{"d_model": 256, "norm_eps": 1e-06, "tie_embeddings": true, "init_std_down": 0.0515, "optimizer": "soap_variant", "warmup_steps": 200, "doc_mask": true, "z_loss": 1e-05, "dataset": "wikipedia_en"}
Each number is 200 + 30 x the weight over its row's rms, rounded and kept within 0 to 999. Layers, rows and columns count from 0. The size before them is the row's rms in percent of the matrix's.

# layer 4 MLP down (transposed), 1280x256, rms 0.0515, rows 1270-1279, columns 128-255
102,216,169,225,198,238,186,223,191,156,218,171,201,200,252,163,225,215,241,236,163,183,175,185,160,260,173,204,183,243,233,208,169,185,199,197,230,178,231,174,180,223,215,228,220,213,241,273,201,191,187,207,161,192,226,219,230,184,185,233,199,224,210,216,190,244,204,159,168,218,204,177,247,237,213,250,199,220,193,216,174,164,242,259,170,222,182,208,244,175,232,175,200,213,177,228,207,197,166,185,211,210,210,228,145,186,210,261,158,267,238,184,237,218,203,179,190,245,155,171,192,209,179,198,179,285,220,200,246
102,199,111,183,247,190,184,195,185,159,210,194,175,228,210,178,271,176,131,211,208,175,205,234,193,212,224,235,242,221,184,190,258,178,223,167,202,214,164,148,177,200,210,172,202,159,226,190,215,207,190,238,156,182,171,268,253,196,230,222,209,211,206,238,223,155,203,218,146,102,202,214,218,184,195,184,190,217,240,192,228,173,185,166,191,184,170,211,225,145,166,230,151,218,245,241,232,204,177,148,245,217,208,233,240,233,250,222,195,148,190,179,235,192,211,171,196,212,251,239,210,208,189,183,223,206,178,202,192
092,208,201,216,187,238,199,193,227,196,188,193,173,187,199,232,175,205,210,138,208,225,192,171,175,231,244,204,218,187,206,244,231,195,184,226,183,214,266,199,176,218,163,158,251,212,212,191,175,207,184,148,170,193,237,195,194,158,169,194,263,183,207,227,153,217,173,186,236,199,214,212,229,229,193,171,235,195,168,205,186,240,175,193,166,142,217,187,186,167,278,218,195,208,183,200,220,231,196,165,231,192,212,119,184,205,243,229,193,184,200,194,129,228,211,192,182,220,214,200,203,183,238,174,141,130,157,236,257
097,201,268,180,217,180,199,213,238,123,171,208,128,248,179,208,149,126,181,214,183,207,177,226,149,184,206,188,209,204,217,140,236,195,269,115,159,175,214,199,200,271,210,200,214,188,205,237,220,164,160,245,215,173,212,216,173,191,199,155,176,182,249,193,178,249,193,213,179,189,202,168,219,182,208,206,213,230,241,155,208,175,221,181,194,188,190,208,209,182,227,210,199,253,169,212,181,181,211,215,181,155,178,217,200,216,177,252,202,227,178,156,188,155,211,233,192,234,141,190,196,256,181,159,208,222,208,253,156
099,222,236,218,229,250,200,183,261,240,240,209,134,227,221,152,216,254,224,224,176,225,277,262,156,187,179,222,226,194,204,175,216,184,196,176,177,163,261,201,226,229,189,209,254,192,212,215,178,214,191,207,184,260,199,212,197,201,176,162,177,228,157,186,155,196,185,222,136,203,179,188,232,207,188,197,193,175,245,218,227,218,213,175,219,201,213,213,194,268,257,204,221,187,140,200,234,184,185,219,176,227,190,194,173,209,148,263,150,212,252,168,229,194,228,151,185,168,196,182,157,197,189,203,212,192,278,231,192
101,158,173,167,218,203,222,201,194,208,225,188,178,235,192,223,217,195,186,230,265,246,198,197,180,128,162,185,191,221,175,252,199,166,215,212,215,175,196,125,218,254,219,201,247,211,187,144,234,213,180,179,195,182,182,186,178,168,178,202,177,265,158,134,220,179,225,267,178,158,214,231,137,189,193,253,215,246,180,268,224,222,218,224,203,223,231,193,239,249,207,159,170,223,193,182,194,153,227,205,176,210,227,202,191,228,157,188,208,215,172,216,243,203,203,179,169,225,160,250,216,199,190,168,166,223,223,190,173
094,173,185,194,190,222,163,185,228,172,199,228,187,231,188,167,156,168,183,194,214,227,214,241,145,196,175,179,260,220,175,196,149,240,202,129,163,187,227,211,176,176,220,228,207,206,219,191,234,227,209,234,168,140,224,173,249,229,183,198,210,199,161,204,168,221,164,181,231,205,162,189,239,168,162,131,178,170,241,208,183,179,238,150,187,178,202,246,215,217,178,183,193,166,178,204,183,208,178,178,189,216,216,158,176,184,228,134,205,280,147,250,199,244,198,176,275,249,202,208,207,164,177,232,215,250,196,152,205
094,165,244,192,291,199,215,217,202,171,234,195,176,94,217,139,171,221,192,193,233,203,125,219,197,202,179,221,170,194,217,182,211,200,193,206,168,209,216,158,233,217,221,192,223,196,161,164,231,176,177,251,227,166,296,215,244,198,161,259,178,166,219,198,193,152,218,251,180,196,221,197,183,265,162,197,194,217,187,206,211,199,219,180,236,226,221,197,162,205,204,185,244,211,209,241,171,238,180,175,214,169,175,224,190,169,201,200,275,205,186,172,231,194,255,166,168,233,222,247,228,182,190,195,241,233,210,193,179
093,188,169,208,194,228,244,232,157,165,206,176,207,189,206,251,235,208,210,165,236,172,219,204,261,181,216,201,192,197,228,273,229,214,234,201,233,211,244,223,205,207,208,201,213,169,238,189,190,186,215,204,205,232,204,168,250,197,239,266,178,208,210,169,206,212,184,174,187,201,154,161,207,219,197,201,163,220,205,234,163,202,207,134,182,212,198,225,145,206,166,183,206,182,201,218,241,153,173,193,224,259,174,208,177,208,187,216,175,182,207,210,214,193,189,209,193,211,212,178,162,226,234,207,213,255,233,146,194
099,180,178,241,190,191,177,198,191,245,186,217,195,145,264,187,201,221,227,199,259,201,201,198,206,215,166,192,240,169,205,153,207,192,226,251,192,232,173,161,239,213,248,283,155,204,200,222,217,238,189,225,201,212,122,184,185,209,146,208,214,148,193,139,176,251,211,196,202,238,128,225,162,252,202,191,197,165,238,172,208,242,219,187,199,204,156,221,219,183,209,153,157,194,211,249,225,220,223,224,182,154,151,186,170,211,158,216,256,199,170,226,222,141,189,182,171,217,152,209,236,189,187,204,168,189,170,207,194
# layer 4 MLP up, 1280x256, rms 0.0515, rows 1271-1279, columns 128-255
101,223,235,157,185,177,242,225,219,170,179,228,223,268,199,219,211,199,218,181,237,217,166,171,198,190,193,197,157,183,213,182,201,218,222,225,143,179,178,166,233,208,171,200,169,229,157,251,196,172,238,235,214,219,170,226,223,176,245,216,211,167,211,215,179,203,199,247,172,208,244,211,176,177,234,222,225,192,260,213,266,185,232,190,229,96,206,166,222,220,213,234,193,214,229,231,199,163,166,234,216,182,222,230,233,182,141,223,220,214,223,203,151,252,207,202,171,181,224,208,193,216,203,246,199,194,262,208,199
095,203,199,239,232,209,212,245,183,202,218,170,183,175,227,243,232,187,221,190,162,184,236,208,197,159,201,170,187,160,182,187,134,228,211,182,204,227,162,175,238,210,177,199,246,211,150,224,171,178,209,234,207,197,191,194,207,261,229,228,185,213,234,190,201,216,161,235,192,193,215,218,197,232,243,213,192,182,179,202,201,182,224,196,203,245,205,204,198,232,164,187,260,217,196,206,213,149,206,136,161,174,146,254,201,174,179,183,212,244,227,177,257,167,181,208,209,169,197,200,158,202,171,227,170,221,215,195,183
107,153,184,208,228,224,195,191,149,234,220,214,185,190,202,225,207,221,182,217,228,195,184,208,210,155,201,201,167,216,287,193,185,229,169,252,222,211,198,214,190,159,182,196,223,222,207,164,150,181,191,214,190,260,171,174,184,236,180,185,174,210,220,214,196,190,231,185,212,256,214,184,214,203,212,244,208,161,183,185,219,245,202,218,193,207,197,212,191,195,196,235,141,186,144,216,241,219,191,221,183,220,130,194,272,199,241,235,186,228,156,216,122,173,180,211,206,145,237,256,153,205,130,203,251,192,174,220,217
096,188,150,157,191,211,150,175,202,195,211,227,187,184,193,243,122,248,191,234,214,164,167,145,200,243,197,139,194,208,174,237,195,237,196,216,194,219,264,251,278,172,169,191,203,173,185,132,152,186,202,166,227,189,218,212,258,246,228,189,191,210,147,191,230,206,241,210,228,146,193,272,192,247,218,181,164,172,229,200,186,193,226,223,189,231,200,227,168,236,196,207,232,167,208,162,226,236,169,153,250,164,193,154,220,179,216,202,183,181,216,246,199,174,188,221,212,233,235,212,197,174,201,169,205,170,202,199,230
102,200,126,204,146,207,228,186,194,193,173,223,172,242,159,195,197,205,192,201,144,217,193,200,205,166,193,194,193,162,221,214,224,156,207,204,210,237,222,172,166,225,223,201,200,216,184,213,224,221,158,193,208,262,218,178,166,167,212,202,198,176,241,138,157,201,237,216,243,178,256,248,203,229,203,244,242,226,167,206,192,200,243,234,272,161,215,196,188,166,186,200,210,171,193,227,182,190,172,191,205,215,109,215,287,188,223,247,214,145,229,239,208,222,220,192,186,185,236,177,186,218,168,223,181,199,177,162,233
097,232,219,172,196,160,178,246,187,216,168,171,188,151,208,273,195,262,209,161,237,221,168,207,207,273,178,213,175,197,189,208,224,163,175,222,204,192,175,216,233,253,172,208,248,129,188,193,213,222,226,176,208,194,232,227,119,176,248,207,181,219,235,180,193,178,238,227,229,222,202,193,189,152,234,244,159,228,213,186,200,216,185,277,187,149,227,193,237,187,217,244,227,223,231,203,170,125,202,241,152,219,181,209,238,216,211,240,249,181,220,201,177,191,175,200,186,169,202,202,256,220,200,174,183,162,195,207,254
096,217,188,233,144,216,220,257,271,178,188,207,211,260,216,162,199,179,206,195,185,232,219,233,211,201,206,183,194,174,190,194,251,201,155,188,196,179,205,193,246,244,181,227,127,192,240,224,162,176,227,220,203,204,169,214,183,195,194,247,251,212,184,139,179,214,171,184,202,215,214,184,235,186,231,123,246,203,172,156,186,173,192,173,157,215,183,207,242,176,177,231,237,158,225,201,206,210,192,178,188,223,199,111,204,187,197,220,198,189,191,192,188,198,176,240,201,194,193,161,155,223,220,188,162,141,181,252,214
088,191,252,167,200,176,188,198,243,189,194,206,181,185,187,176,161,212,125,225,214,216,202,238,243,231,165,146,240,234,189,173,191,223,191,203,216,246,161,172,177,234,185,208,185,260,222,165,246,211,159,204,193,177,161,182,195,243,243,187,197,167,173,138,197,208,210,226,241,138,215,209,178,190,192,212,260,192,142,198,221,218,245,278,307,220,250,226,185,201,242,247,180,218,213,201,194,164,155,177,223,150,213,239,226,187,192,219,206,213,189,237,238,216,174,208,199,213,199,204,242,180,172,184,177,223,202,194,190
108,199,193,257,194,201,226,239,188,206,163,198,159,228,191,205,194,198,182,228,185,189,147,242,210,209,227,155,261,172,223,143,228,212,225,172,191,198,163,161,240,246,201,175,224,158,199,180,217,252,222,200,198,182,189,182,172,141,249,221,206,220,255,139,230,163,195,145,200,190,224,180,218,228,202,206,200,161,164,221,172,224,214,203,192,202,207,189,170,189,177,193,230,208,193,206,153,245,237,180,225,227,193,258,235,145,163,215,172,144,271,205,188,208,236,180,215,215,203,195,214,177,195,145,216,228,170,167,203